Weights of a small transformer language model.
Architecture: RMSNorm before each block, rotary positions, no biases in attention or MLP, untied embeddings.
Training: a variant of Muon for these matrices, 666M tokens, 10160 steps.
Each number is 500 + 25 x the weight over its row's rms, rounded and kept within 0 to 999. Layers, rows and columns count from 0. Numbers have three digits each. The size before them is the row's rms in percent of the matrix's.

# layer 19 MLP up, 1024x256, rms 0.171, rows 641-747, columns 0-63
113:467528532546489486551519476486535476508481528471515520530517468544506487523471477472512524470551447525500503530476522516518453518513470507510545455470533491451490501506508505531488491491478507
110:500479524451532545470520468479493510485460496533514517497497522528478472520512528503493484554477478552467497502470472521524522515480525544480540453490546480494486532476500500554472508501514523
086:513538497522494518466485475473497499523519488497491516517530483515485511458466455534524498524546485509517424449498535490512500460523484488517479520508478462529519527458512491486461503506537490
113:447548504526561547468499485514522504495486515491501513509528485531503515519453516495528504523461474462474479500448507497507490454487478519522479487539513462470497471484506474466488510486520525
080:514500494527513510496536486471471474469500515508514465518458522498463511468561490479553474474513499499502478539460514483481503516510471521493495505529499497490491502506500523530432523486489532
124:471533465513519486502494554481476530498475468505515488539519492546492525499505495541477482532498515511519466492474514514522472513499503527517497498534513516508518512531498489511520510512488538
039:493573512517513487521508518514528499489495484468508505502432505481523475493490443482515485458479535491504511494518495481484468521505474527498496523460498517553497467484524541455463522484497509
110:532501489490508481488509525490489487474498521519484508477488502534511512515559455501500483515506545483519534531495525483458516508468515485536538516493541467488515456534525498471473458532456519
117:481521486495480552461490480536518493465477484504522519486567514494500490474496504510482525511506552514495499508473472522471572495478520509477459477532508533499526469438511525521512543536490479
099:478519558524551487496477463503477513535448552509507512480473509467495478478471493492463481482495520534450456521524459519473509493496479460501493498528481518483525435505478486474496475524454505
087:518514476503500544490492484504495521486479501548511474517509500516450545477460533505505520537471520475512516455472507480528521477501518473510486531531506470466483499518545530481508495515459496
087:536507520506521483520519496459510481494529517467518481512523520497515519519468523480512488483483504561512509496469524491453483517488467471472526527478445482508478545500556520499465513441499511
122:544486496497507479478514484476487493469473538488508526500520523507496497543504485508518460523493470518500489513490462526537485518531477530529526500516511466530510520516498484489443541489473545
079:477495488503475522498517551500462536522496475535448504481504503545483518471471446531496495480506506502462465528537497487532468444516549480485530521552529478486470489525463472502493507492483487
094:491512501484533468479490478550487449451494459532456544535468509462474491494508542484513467480506479531509462552504434495464491468512521488479534508455504511519522500519482483486472504488504505
133:474521515484512477475452525520491508506513518526531468492513502492457489447483531527516511514499491527487496473500497526468501500481511515497483517520484475523525525492515526502510542482512471
121:482489455521489478464530512514512453499528561517541485485506519497505493491497518502516504531502482467539469505479515462501510483521527507541514503499449522509509530511530512485484494514534505
118:520483540533483484502554477496453494507484505474455503480512495519528520507457503506468523488515496502526454484453536497508507517497492547467533501445478489491490472498425527536486461472484479
051:502525462503495482498471556512506546481502458553531493502460477480463531548468506489484488522480502466536502465497523473483479515526539456502509464507489525534506487519484529495533515501521522
068:503526499456495460469523533479500516511524488483478508468489530495480422503505523544470502496505474486514498474494554544470482524454505493489517477534517503485477506514492485487463508486482507
110:453537504552507500524556485536499448484453498467460476494481518516516513507496508507504513491529475529487481502478487493467521478501477497515491488517491487492519497502448499487506485539474460
113:508531527491522503508507511460527497449458474504535467446515483514500490504481449512442521499535458491537522524509524519489497516487515516489475498505477513497488540454502506493502499488515509
082:533485496500542528525506478479510524499434456487513511541533512500496482486481534439456482566514471521518477519488544470499492537460472448493532477496495523537528487492449451519505504500464518
112:502492477508535499550492553497510495477468549510517534465510511473500498474544460521474501524496512500518492539497461475497516500513508537503489501495482481523512531556488498477482514515521511
109:455515486477473501497457481524510465526486529496512530458515487532463548521478512505482504486544461476506433507475498482528505495543501479497560493508509545453528488541445487459436510493522469
119:464546510545538487523504497475484474462460504524513467523513508500488500548516483485497498527494479524496481493474534528529461554476499500545525521474509521505509557475544511508479520521503478
100:500479492477538462539496491515480479465517509517528444529499525534427488479494464486539519542475537528497495498485524442500493529480479463515533485505473486526515528498482470513520501476504480
120:559511481450512494482445522479476461475483511504503487506512519483483500495548515517485467482497506515457491509502465500510496474473492480507524483484532496508552502529530520470466518467496497
118:509492530523488505491517486471499541492495489504478480542521511502496453512510511491525512511496492436538460535521490529487444507512517469512532487483506521541483496487507501459540537526510509
110:501500503505481541476442497496470507465491490518474504549470527517484545540521538517506492510490499500506516534478482482505494525482473481500486493491570494497513558536548564473489450493527459
120:531490527437502527504486511458520467483503510458499500528505493464537502467475526489506541522524489487500498490483513449477486530479506493517523525484538503484491516463488537528511482496491508
121:497481490494504533502510491515508505519476496485493507519537472490531556473532504562511498493521480515531532458544434475501489494531496480542453546516550490489519550500450539491518526471529488
121:488476506445464520502541536441510496494494499538463506510483492548502524488525471490495499487499515486458496510485497470488524492514519493496508466478487469531574496484505505465539501495539471
094:517484515465506545508494436495511502501511527500494516492490533485529500497506502512511520538481453466495507507496525506475499527506487504496519513498517489491528467480499504464465517492576512
113:497503511482506494500485487453484439503500477494515462471499458481508524525521459522512470498489518533534525515477550521530502488543516482508520499478537456518480542523479522499496495440454525
096:512552474481490458501530496481499501446497474489498503475466525494504466514518509480465463509501481484489485476512508474484494460471552537469531534511511516526517486520477487533512502519492492
125:542502498498513472470524456498471477537498486476535463510513486516502513473485479484516534542459421532490515480522528463500504536466524496544535486508497528486479470492478535514490564524504554
088:505514485491538505494496465501506476503497481505516500513468492504512488462513498535458476488498467491493539470470500513489507539534488493508515522481498498503532530508519494491472453500521579
107:521468504468542470493527439532484462513492505510496525502516475542473510510488508505539500518470548466483543540492478521508505495554456502479515510509489533494474533493511495521521514463492483
116:479496518491509528458517520498476493478483477520500494518488506441483446482489506503432507521485477506475520496504490519489494468464478499506515473525452541468567507453491514518484468508468505
121:504512500528463525501475485500529486475487507504524544526444542516547505443491487488484521535503522513489455502508501533461481489483496506507552461501503488508527494521507530444500549476505495
122:475488503485524480513518517553523500495444508557507507499502486492487485507547512474500470522468476479501472508479497479482487511493501518510490454515502524487508462469496527489497574521503566
123:486507489524512514478459447475479498499490458481529479503474498512474504517490465506533497454493505502460487441457480474509455471516542492463526479449486475533459501507499475467482503523511491
112:485553562472487506498502505487486489501524479544475454504511528520462481472535494477514492507508510501519490514470550462513548484486482509530526566512485496492457477514443450498500498526533520
114:525502539518463465461505457470521479561501550522476513499489513462497504482498514508508503462520482485440462472482526509512502495506508463481485481495471524515489510514498554514495510465488456
128:500516487453519457499489517539521498426473460479473498497533502514483495517491493486488489522545469544503499459452499512437509521513531543515538504533466505520540484503488511513487525527503511
125:501502476525532442447502524453518525517482474496497532498547526502449468458495485476506521458484471479483519550512525473478455498496474510502481541511464481484508504539511457522534506482523502
098:513500514466547529525528499452475436542486491489515497521524481498492516491495512522479526533513531518482548452460503547491506473481460482486511463515471475526512544498478493513455454554483481
093:514543515523450488492472511501485500486499461469509507468500500539479532499489512539478509482523440479498506506534513530468500533489469511501522493505449536511502496470513506531508465503522527
096:494573546503511473515507452492505500496479496490537526475532525526461579548529454479511486516459503455486503533525474513540513478529496517494475470502551532503473503523478488487494504498505492
111:506512518480505473503540491492488466491413487499486531517488514504519528496510475469533503493488485493504455475490487499493507518508518449489527499459520452521546498470498482532554497540491518
051:526537487507542511495491520512486526478515465475491514484484469479467499480459505532503527513497470514499491487493500514423482548500492496467486533486506497503473471490536510488449496467478470
083:535496480506493529512509498554473539469472490506511465510573506544492524515482501507496516511436496449519478558528493500525472471516507478519522472511500464477509524524520478468468495502468475
115:479449527483552510483494438464476501477513460465541499492532519516522511505475450493501498492490505545519466484490479448486512498520490479505526474506463506474507508517450536546461465488479507
123:502496476461466509457503510493494492500480506508521445518509493487495500501475483523527524491513470485523485488521477467516487492523487509485513476503523521523507476492488493509491483470488500
125:507516517494518495511519511490521484451458494500476548508455429527500529499508507436493505540542498516498493524572510543485495519512488485525508456497525500527494494470557448508487518519496511
121:500554464511465493528511565470555517496502530531519494459522546510494563485518472516515504493497482518503514480543521487532524528489502499489505460535472441489520506530461496522516521512469542
105:481516506476506476509543468518516492512487506542545521460521527477485525546473475462507538496494480499480505448464513497509517524463477486551525507513525511477469458485524497464530483500509505
111:517478508503503486470468507454496513541528517493493471536510509477487532476515500523536575523498457483482505496484512521488544472532432491470446510526494461500531522462499540505496485451529531
063:528515488485478501502486531471492498545486495556526449466521518492483524463486491483431508531469487493485552506525492501506457543512493534511505468511541496462472480520497501462512545485482496
124:499532447477501483500459530495476459489482514532518517488488499499520489529462510561527510491488522505519476484536478535493478514496439489513526522484528516518527506495500505473525510501478506
110:458515489491534457506492505499497479499500497465528514479518455504542500536466473511486508529516508501458482468483497522550473519536513492551505461491513483487522452504463483482502525512480505
078:531480502581491512456535508533491530500527497504532520510470493500542473494490516490470466463504477516461495508508503515490489499549487501487511520480523532539486524512485497476481497504503539
113:485514531530491452488458524492521487533504482495513483468542483495452471522493508459501496516443500509529493510456480485511487525488570504507538486498517471486456537464531504475475530513488520
096:495509496498467505506509477468509523485504470499492472481490527483486483534495456496494485505472417521526509491508504529483485501524498505537463498471498520477509494481490519506466494474540487
094:487479500475508477468522519541460495526476542509530491515468447500468533506493477466497466514516488504509501507488522482451507474546488479492560513484463453436495545505508505457515544506524495
123:531498533520480469507487462518470472529463514444498517516495507496518473531493501502523556469542510538486531482478507479492461510485496475535514492533528534511509511536479508511466494505485507
122:510497517540495485501509461487497505540526480489539451522475507502497515494493526531533546485475492480494460510494491499531491494437515463503489506478521475517500515537519463488453483479510458
131:473474429515500490489495506521481490442485509535526488511494489510502512502470478439536497512540537505459459501496476468496497512499493501460515525475480491495520500502466526483484534504505516
115:499514505525476493523526506498544518526424468484459445556430525504488479537525469502488502522513500527504484524481510481468488440489497482523503505482551496500509521501483535515504513460456489
102:505528475498498533493494468481549518509547536551557467494448526506515479491542492501430494455510531525467472499517468514456471492528488507493495495466496503529501529524517506489517527534537495
097:517505503511500505512518483486554506517510537533490513494466514548485492496505548485504538511474501460489463461497503514521488525494483536497512490500476474439509487567481535499437544459477512
112:467502536497489521523490506484510480457509531497536491511530487500475488462500506513508486499518501543529476493511485525505516539457473491504507510489527520489488553493502513494537546487516489
081:513534544490477523509509495499482502505517461510483500481483455545478502478476481493525476502505468510521487516531480447503480475474480466523438507472516497492487511490481476480540503512516465
114:509508506479523460484489504491493480485491509505521500497463474530487478495510476526504489484550537454487510460505488537484513496532523498458477499509516504460552468477530530497537541505506508
123:490532508485509487443531475494519470487513503461492545505499467563523516547500517504492520516537493510510480496474496472484560503465455529471477495500478477529518454521525525504480511489526521
108:508521486505517488486558518481536454450470535535492502517514513447469547476505488519502462489513482468518478494502465493488517490510501518493532489526517526516498540522459531539492458492489497
097:449487504529471477503504465472520450523520506473496474537516454450470463495549504511486481537431475515524460514515478465542501508503448466510523464469461483483531485493473537470475504518464539
088:490464478513542488503508473520495491547475492494511463547495495513521526502470538475533488550465496485502500469478526498468460469455529523465559520478472475528485491501494518466490514523484547
082:474501486522531528505498499465511495516479521514487481498512504510509489459481466536465516510460478535438457499494554533469491483492497482499527578495512462530469528513457485472491482539511523
119:488465525510544495476541520500475492508485462476479498512494493526495474502503489507541524503506516479531510521512500505554528526487557491497522491478517475541534472436508441500525549473472566
111:514538517497501468486492496528504454470497482501505525467525501498485519485485508514541491515491521481500518490521431484478532543480495501471494510472518533463543527456528509477527491537443512
095:505460518497499480497485490542541481488470525496539506511498495475495523521502541485517499485507491490496530483491494502474468509524500462529441472517482522478512503509473508458527527493523515
108:518499536481504502518473472502468503539470483466508459513465475522496512477535505558472482451528461504555511528528521485509504519435488487513471498488532495539512514474494569488480493502484496
090:479539495505513474522469491464482499468490522552553484493463459530529508509509472494468514509487482507474501482513501451493504526481522476463517462471495474509485497506500492444482484517471472
115:464479502491480495436515499469449476489480466526467544487525518515495473435495510446534526552459488528502550484528517520481475494496539528526480529533527499468535555481521467496527520508494502
114:506521497481525507494509510452463499490512517509518463504461467463532497515529438491526536547566530502504505530480473485485472496495492479505535481489503482507477512504488525501447539516538504
078:471524487511471527545500503478463494516507475494507434489522506488521530488512482490490472508520464512503515522495485495498510478519504506472504502469498472491531602530479491508478495471457497
098:530507494469463481476455517514514477512531482492524505502486510498529500491468484507507486515516473474520492484501490464492495489493508497531510446491530502497501494508460492523527509451482484
110:511489485443537512532486480502502520468511505500527517517479494537529502543507490505544462495460493533464477468453500540497456539503460504510486489462504467490548485493494476477481476513464483
064:497522511480509537496484492518451523492449518507513511505507510519549521513499512507506491484548518482551493466457544497479500468519495480480502527458522511478501532479515470496513491534490513
098:472492470478507515489520477530438504491483486482494438516451510513524485492484489518497515471494536523512522537531501510494543509522468515491492547494494512506501495490519516519494530513456531
121:544524481559522499477499501522554530504493485479521509501504511515459500573507494510517443523524487519476474496490533476496482517487484497515507498512477497489515522516474484504477493490505481
073:477476510496477537532510522475492524533497482504488471514525529505552514500463440509470520487507492536544500489466518527475521484506496477487496490481493510535516511528467534488521487532488494
121:518487515494474479508505512535525457476491497516505482468468521505515474478508493507461512481471533464511489493503516507540502506466471504499505486495503507484479526506508497506477523494482555
070:492483503492491505520487532485542525487482523534505465528502533502509491475493500497485463459518481465497486550534527555544528494476501471508503473537480515547501453521482481500503537480494532
097:500543450485440519481472517476474477511505481498501533457470520510482496477529494505492532471488508494474433478476525560494501505463514494477507491427510497509495522478539521487504480518520537
117:479513535494468472482435506510482533504511526447552460516474511513470515488488448492522498505477498454513499474505481518495505477485468521488544463500492513520500544488484481467475515500536517
112:497494446511496512499467494502478485487497509492479482495458478442501493527478506520543481487465477520496511483503530461495514520490487461460487514491521478522526507458517486487485463460506568
099:396521518521487461494471512519532489490478506521501507500541489441492508531507464542486574510479522494476508463465540463511490503452481532525494482501498476482518523537493485499511523492482470
060:492496518500520489486535476492452508494523529500457514522534467499511474480535480491509482493465473477485491474525501487493495518446502506544494500489464510498512484495477504485499466529502502
087:521508475489486487501538502496464505520502538504508459483499500530524492471451494506487544450462515468506501443478498497459481518473440494478516518531481453489532481491541534481486504515493525
078:503510487498495502515486500506460511496514512490513464513526508503497511512503527498478520456479492530469462460518472495486501488468532498493528534511543485525505526523499513463459504457513479
095:495495525490432468515487484515524548490545476514528494509534506547525501473469530519483473513477477520501489527495501501501523490487504487466477528548457470507454508478476472476518481549510465
092:521499524504504523556466529499441509516506533483542514464510478502509536459509506472447528443527490539470520519492444463473516517525522520518449485509491487516488524486554504470510483513510503
097:501507477469499504490482474490493546486502490542480516459543475510490517486519489488457484500465505522464540517506501502473497479503480522533534487506525486517498485514516504543496485512533505
093:462483495496504506498493507484509508485541517524539551509485501525498453466529484530502501495490487440577505492486489539504498466526511490547488490500491544509465542521510492516491563508498519
# layer 19 MLP down (transposed), 1024x256, rms 0.0725, rows 641-747, columns 0-63
116:501474488494555485503519473494511501529494520492472530503463475497514535472517547500522465480515503481449490496463496520507498511558508479501522509459510464500502507485486536487523478469454494
112:557502482465529468508472502517527481507541510526493518516483499497517516493511539480487496453524503524488478500492510504507472492519507479482448495508444502533525488543497537495459517475490504
089:447483493492522497531499477456479496485481481507537507509498508460522503490486542519489511500501548506496475499503522508491526504525516501494485472546531526553509515499534432496519466442483506
111:485522460467513518521529528466495488478505509509458522477477468508494503515507516514508490521544475491488550537491532455540490491509459468507468504458467520497489462532513506500539536488500527
079:520493503531532517515525528531486508471515511493487491481499522474494524541469504521467472460582488526518499480521507524501529483489542463520500460486497536470466494503489546479517532447489458
112:481488460473461510502525496472500519515516484533479473467540503484490517501509470474460497521483469482542481489468515493509529509472480481479496487505503495532519508512504561532500492482503502
039:482502487529489516544485478440510521473495465502501457486541458477480476502487600521505512502526545473525423537525497491522537514506528481479464494491478462491480478485496507490495516471507502
100:529533518494504513488495482497486515481503480438492509475502476491462534480522514489512510487481502452495470530511534465501513526531497503495533475515474542490506459477521485493489473536494514
112:465537490509499469492518469514480478495489504484540520500540487504513510521440464520499474528520517504473503496486503509520518507436524516478484477456508501506493492505523560478500473500503522
095:492489514493494534503485494485498452529565495546526495513462499483518505575524450499479482532491449483496506463492528468502486477488469488466524496495487496460529477501495525509451493502457476
090:524485491484479518525443487503479491453491506508492491475480519503534539509493444527503461538476486520511509471498467521505485513482463485498560522523539538541492492493535513479460474494487504
091:515523484525463479468488489484479545467517485544501554503504513541469456527509476478507521498495494464510502465531501498523519487516499477476468478475466466486540494482512479509533486508512480
125:485500467489483511529469458549512516522500513517508523485494525463467492505494484443529505499481459502514503513495515452460469543528468520507490463462505530493531502511471518512499486489479523
081:501515479528485477514490514515503515493527512517545487468539514534489511502509501510518532497478547477498508509472500527504484579516488495568488525500501475523515478481480485511454513501507500
094:536495515473516468496491530513532522478516515481522510497439502513476531460533571479505506494463492524524538486525515505496487542464497509479480508563487521497513460470531503472528513493479491
132:500561505490505478460468515482504514538484522491496491520493513497521490443499498471556530480520495491492481519481475521490465477407503515525464493491515509488530477475546510483525481479481502
120:486506538497498489514474524475489505521467509490517517519508519477525413479503515483497533480521504506504515531530492481548506540486530510534510522540496506485518462527507485517499491479509517
111:533456505528508522483513542500487514486496507501467493497488535562487509472494467477460527488516505525521484473494505494544539561511473564512539490464476501426527506464533487502461509489463475
053:536474512504564503473506490487484502493481503467496552488526473425515488502509583530502531514481515505553502500520499542516465517512503502493486455526533474501522524473471509515529521529491479
075:528499493510532469544461456510522518475522475501483475481517470485495481508515498508526478517531502521476495515481487511469480523491539523485490491489459538484517508512496497450505518541503532
106:502501483520506524457507457488522470493468526509469510508498475490483502489489468526529510521482490483485511475500494518466480489535453495489513519514503482471500504522478469526496487529527511
108:481549538507509549479508493518482521525462466483445538528544505523501458490479518478523500515492511473561478522495473496487501470500510478472486501450497477529488474496482527504509497515501490
088:474490487542510482555466506502495441469474497534493462470481514462487498493517488477484497472483512487539494489534453497466518508527481550490509517490499494497508469478518531458528502457508521
116:511532437511520537491508525514508496483450477497535492488506475506475445489460543456533460539508512484481492503502498442482506489527499504523456498528503508486444444481498498455471502578446496
107:519493455479480481449483526527481531490513478511504489522500486537509478534467507543489506500509494499526503492545529514492509493529494498520509516491487493496521503492442501458509471503480507
123:493515495514513489513484542502453456471490482492506533449511519532494506512531460520488498485478499494498497507490507470558473526435521504534520480489513544490475519474473432534480497488504490
101:498511460538530511523481492553511547496564465504455489496510472474471506494551461500514520493498541458495487529505520521517548493541503498496514471501499541528481482510520508515533477478472523
115:499518549461484480582506488510489487472527541522524532500466570492511505493506540544538524480511488509468472501482531543496497521494474512453519497475471554488529503516516467524497536527538509
120:517511486516500502510523504495455492516535547498514514516482492458478510522557423486534527482527508504500519494518440483487519487488480491512493512484508509513487511514476493501468492429488517
107:492504512503491487498448473506483463462470518441504549521501516482485476513482485525522494534564531508534516492507526555504518485503520534516452485489509459491509474494539544506468508511543498
114:461504507493496464521507493518479510501511488512482492536466482482462493481475478508467482497489455501484508500520506549513488499541435526525496473511514562504491481464494522532485500492509474
119:493538522518546540489492516527508503463492468434500485497501466437502530496509539469520502518523499522529479464488475490448491544487462492482516483473475507507465475461500470466511535491500463
116:479495528529513506513505507512473483434469482470541472505521453523495524515490518558515498455507448475519512512436507489535498505494512519520486480515536500522526493544506465503496504491531475
100:498512552493481510468554544507507498497526480498511512507524485505512538444532497494498498492476492516510524512556492485531530476542544544511526539488489489526485466541548462527516506480465477
107:512543511471502490476500492518461518522527502497516496493518494547501494499496499487534518496491489536474511499521572500513475540509460506526524516507474480495479477472487499564517497519520474
097:503571488453487511502530495508513520493465473469522521473497479482494474493483505551496516497476501521490478542517509474480539511522480509480563509510465496486463524523518548536517501501517500
111:486561501467485487491510474506511470495482546470476474474462511529505533444534497528517476532535535497506504504497465517463427482498542522534466511530483491455513458523509506495528491522471472
091:525446486514497500486441498533522498487497500497499464513520549524508532553504442495506492486462506524485486513514516458520462449491477499494477457484463437509480513521496525508458504500509469
120:533471469511511447503532499474487495476435474493483530527520492474524497500507476511465507482488490488526489523480465501487497478478490551460490486537527527502518472453549495506493496480532503
118:532489496502480501570468539491508520484521499478449496499484513477488493519489500507540517487453515502491483501546502501499514524528536520489505535517491545512505485452492515506527510536486504
113:505482467495522503496473493512518498539489531473518510521511515565522543516516488481513513488533482510493479441512497465452486469486495533532515521537480487466492463475502515509461477479497513
124:452449498534520514465508497505511522523503542492485521464511520496507541482472496501472465529483517501517504447502491530517504511521481473473515488515511520523492504487513519540536496533468519
112:503498514512545478509513521465528562577520513534527473494465517481510457527537471466487473520480530526475504460477501494511524502493481490519511506514511451493477498472487510492478481494459537
101:486483525486528517475524545516494495480499544521564478463462489475481508486512486503522497501532473528485520555461522464521538466507447475521444522519536475495496531502462513493501493501528494
116:514479504521536503518475495505507504466489465508515503522488479522520495526517489477498475487501479480509498555521527526490500486485492514508480513501504562537489519535514505486462511485488503
119:516554491483539533518499506466517456487532524499503519475481520477528559529499500533545496492494483469484512489499465513501457498523540474482471524503550507499467530474496492498504525526430472
119:527544485491537528548520475472516510468487451527499489535557541566517507520488500449470542439470507508477496505517524479509462521489475477507544469507492521539480493506453506536506489515550524
091:519464515499492483518491521481521508490487548495461503516509471528493483484435489536522508515495473501483492465498509502473461504525524513491492493549532484496455516522528510533505520478499440
095:478494495513504531538554530548453510482540527484503505513520492488492453468533520500482453477497496503469507513460467475533503508465517489509505540518554485517499472451507486516493467470490493
094:495542516489506498453491483496447515479504497522490478480484504464528528534472503535472528521531516503511526504503533500499524495468508444474434490480516457481496516473524488515491498518510465
109:454484494520496516493483481525518554500518534505534485506525521527506504550515492519498478509503490506508519523538510526449512478452478547512476513502496499557493490487505560543521499506506447
059:478471494525505460495481476497450508511496529523535503503511527508579520545477394558521505501487546471509506539497517514531511465497505516580500480483503469466522510500475508511506481514520522
088:516518509520528518482486492515494476508472473554459543533468516479494497506478446507517468538502520542491511513554451479507526545461558534478486510521536530507529481483481505493543494466500491
111:504512515527486515462508535495503508506511475504501496499521517528472538556497517522474456500499482470484518493494470526535480471510494449519495551510533485487513486479514473511504487549500472
114:504480535490530549479492487482522486460491459460522476510520514510491530448485489514484530473465477500451504499497488486507554531513481497503507509477509488509525504488476474496469498475467496
124:560508507498455508516520538531493526486501512492463518500483518498499533493480540534515520509491482512490524512493489498515530506540494482502530480483532459448484480492532486479489496521492468
103:468513474490500506520519465536483475523512565500532537516471482474500504499487498502464466455519506517554503505504494522515507508527472515522497520466501512518457515497528522488486492551517519
114:445501508508479525502519533508417503466497473507516472492514496464494500509543450497509523494478484477548524502499473532525498521542532487496487476522472506468500488525504475513528469525479508
109:493474466498546466523488522532502509506496521478504524507498513487500538478463526472506531457504539506539504516501511484430483498460502521491487493518462529536507487529470492498511486510551509
066:488533480474474500506515457516515472452526485436456494493504450501479507487493482488491539502493504514518475513499553475468465524516523475493482508493503512523540475503532534513465491519538458
121:477506528522500524538475490528543513490470512512473512535494515486518518541505522529489465517510506517506483504523494483505507501537491492484516527483471519485496518494494474478475443509523488
111:523495537544480466509521512511504517522540513504471500483544476501539516486507473513492484499551448478466513493510512478515535482565501505552492533491481527517481481513485464526470519517503462
084:509499508477513537507492499455515464505494426434514445510494444544491511499492491504475488510524508526497470517511522444516517486558479505509524486495504483462472494517475455476518507472498464
109:472488482531536546470476488556470503444486507437518465531519455477454519514508473512514503476542490500526506512493506477480461510460489523492492501525550505509503498523510500521559503505496498
102:513510470465513465516490489500518504506439457504490514468524470488531509441489526498534481505520491560458488488510495497505469527512505532500492518490504502513487513509465529484495487530488499
098:511482517480486513511536483483506490503532497454520494500507478496486528475494523468472466485471494496484488485498463555502514516528469505497482493554509530489450499479516527488433524528493485
119:499465445510501498499498483456519532490483498536482499493489435473496493498492547511463499477468495481482488492459507511509520505490485507496505490509480440540485521475493524487511489502496535
118:516474501501456523505511485481530500477481479498521487493509493519481505533503500484522510494490489477494512484549517519482462568447510496517516489484542541495493432505559521533470516505481536
130:535515467490458520497504488513507513530543505486515515501514473483498513473514503513468499498548484466504497549523475475517490507528532474477473523532572530475516518505484493525498471483459489
124:513446474491468511515475525495470552501523499462498478485500415464489495551539511493480511517465522521504501483464518525532459568516554526501484495497492515505498529501438524446488491477511480
099:553521523524495522512490493454540528497442503451477510520483508466476502507508565468503563483539531508514487508499524463467480492544467497485525457496477493496500481497495507532512518467471529
096:535499487476505497514485466452507531565512496494517477526491504500508502516488463518535481509455464496464488518536487514516487553473508468468519460502525518492481472508484503477487520472481524
111:503464539471509501513497524474434526492510495469513457476486482511510476510505543508476553490494531518493509488478514476508524525519569520515470528498529524500470478521496466460458490472494531
079:439446521519468536504522551518502487488472522506490499515490512561496459526514517513512508494468511500469476507484483560473470523470518526506487526488459486485527497519503481495524470485470529
111:477508471507513508503496509477456456503509462517501492460488461517523481487516520485497516532481509492488532500461497508465466525537472416516481534496492486549554505499498518477550515455486527
130:508494512474533539490556478495473512482536480492420451540529484540503475511518516522530485490551502514506531508526531520503502523510495513509515507497458495505511461471477489469489512456468498
104:524482492498524564511532546486494473452533533466508513491476510496497493468506521535502494487499463488489459525515518549510521507524519523524457510567496524545522528533505515524555482503515531
096:477428483510462520525515495545546480480521482484491445492544544506489482511529518512504480496508525448530470465501522493505546500493513492558500474491524538482486551512515507493495496539505512
090:512465471521520514521500507504484538511530515480464482461544487468502514513484450515495455461507515452502503472497479500477450492498526425486522503471525483489512522449493496528520478438491467
085:532537506539504516526507532538456517513540489499486484520464488493503498502495518491493553509513531453535512473550526526493489543492512510528457492517516553483487478530525534532467520462534495
119:506535537512524476519437508476523496497529528521509531475494508477487501506476517497510518493496525460526515501493499506490480485463523468513480506521453519478506488512515512525499489506538489
106:483474473467470502523482535491477511496497492485475521521484490530482485518486519488486520486501498498544492498474460478524536481491500503532504474469515515509525498566478487490501507496506508
103:530530492517531518553508528468528466478511492527505473491513485571483539557501540486515485526517517489507509475498474532494475494485466479479504486500521474539496452505490458488509497510550482
110:510555525524470509506501505458529484439546510525475490470482498494481490488456508492516516555502528526502496490500508481483494525507548498491516528565481467500485528482528508508501503494497482
091:490443478438514496514556461536485501489475493520464565532469522558485502473449457470517515497481505497523472542475500518566488542523513533486480487559530484481470505476487507470449457523489503
118:473475481548522482479484498468480460463488483510527524511489513505491516498476530490511477489479523473494464504542497468447507494463514491480504520503498492493467513471477437499530489528491493
115:502514525513541497481462507554521508489531504513511490465476527486525537501467423488441516515527517475485525496550524516453474491514508471477463487557501480506513522499520545504532494493501522
079:466481476546490492495466491527519496516570492537475482501496516507520536508510546518489515499506501491510474481504513519536518518478497448461496514474506496550500550505483556516509482500513517
098:487485463489536524549522533473494506480517463492473529523471538522519516517542512488488502541510505493513502501462475482480541513463530471476496494498490485482474518487542544484471484495468493
108:459474523528515523510480499511500495482571552493497480490468457518489494484470544491492478540482506466493526463529521503490469522519514494463513563515493508488476501510500561520502527507486491
066:519476497480488459460495493496460520484488515490509461541486488464467464490528485487515486529513513472457490529495545478493473508524527530497521466525466475491510500459514460481539484451498489
099:504494545479520494511477456533530504490477508500522511511515514485545531476516509457523507503509512509463509552480461489490508492493470508480488500479483411513507473480502490489517470465492475
122:533500505472534501535509558520526549495472494531490503467512515482484530527505510495495490512484526505484501464517510512457532505447542489496504536472515542512513489522503502511489534482466515
077:491482481485511547503496487455492459469452515524477480490517507508536476518517484499520497478514488471505471547545529535500489493480499503510475504481494511536499504432515527495489544499468513
107:478481511488465488485475520467527442496536486505471511493461476504517500471500544481523505504478473555482518515537510497485516502491470493524491497509490456515495484512534505523445492438532499
074:546481476482510490481481448515473517496516538495482475472537484463497504483458514542496499528504444472544483538511540477487476506477536522483501530524501507517474443488518457503488500523522526
104:511483514505509512540541501487434519472475500515448495552510512509443551509479487527475502515513532492507512498490459475453495465475483497511437490491497509543529533487536504498527532508491506
114:494503488526518445475520470495503500521411519512539539461491496539479502500475509552502535492505505471552484507443533538488526540539513477490472520474524504514507453489505525497525505532494516
106:513542472530485540497510535477499471507479529500487486506503489528498509507478533523532528500486477494509509484559508535523484480536527529489480489533474531504493471501483459493500509491488493
101:510464504532503508462515487496502493470515478523468539488521492533470437487488505461540508505550527495504509466511502469476519513542479535546491519561478501495530481443532478471481488532546508
065:513493527495530515502505510531508490529469469521486486514474508448507540517463547561515480520512528515502526520486512493468489505433506557447499496527515506530535494455491518529467517487503514
087:508495535504505504482543514555534519532539504530526482514501532507499481554511485521452487546511471500523511487519480482467553557530477477517484495468542494508483518515497486519519508538478528
083:529528495511501509508560445468468544458527480497490462492534504485487498511489496483540509506516503437509522526537525501480494501456492484516423501482500532477498513506528518510515497474505550
104:490453517436507491489488524530483524541533543443547512480477515516487535497473510530513455473538506495487503538521543490500469524491502470488473514492473497531501511497496469472488516526486500
096:470511452487497448511482468506516458523505482467500499512500522505505438539510533534486480532500513478489459458518531482482456466500475462479574478480476547491551533531485490481489512509513513
093:466456485489542525455464490456548507466498485513532514541494519479526492549482480491541498451531528480494487478490504481481470516485490483507473534477493481518540498514483540478499549478543509
095:473458468474513519522481522505500501488540490529504516530511485479518507490495477480507505506508499495509529542459492470528495506506489516529521477528513471487511482535505528490480535500478478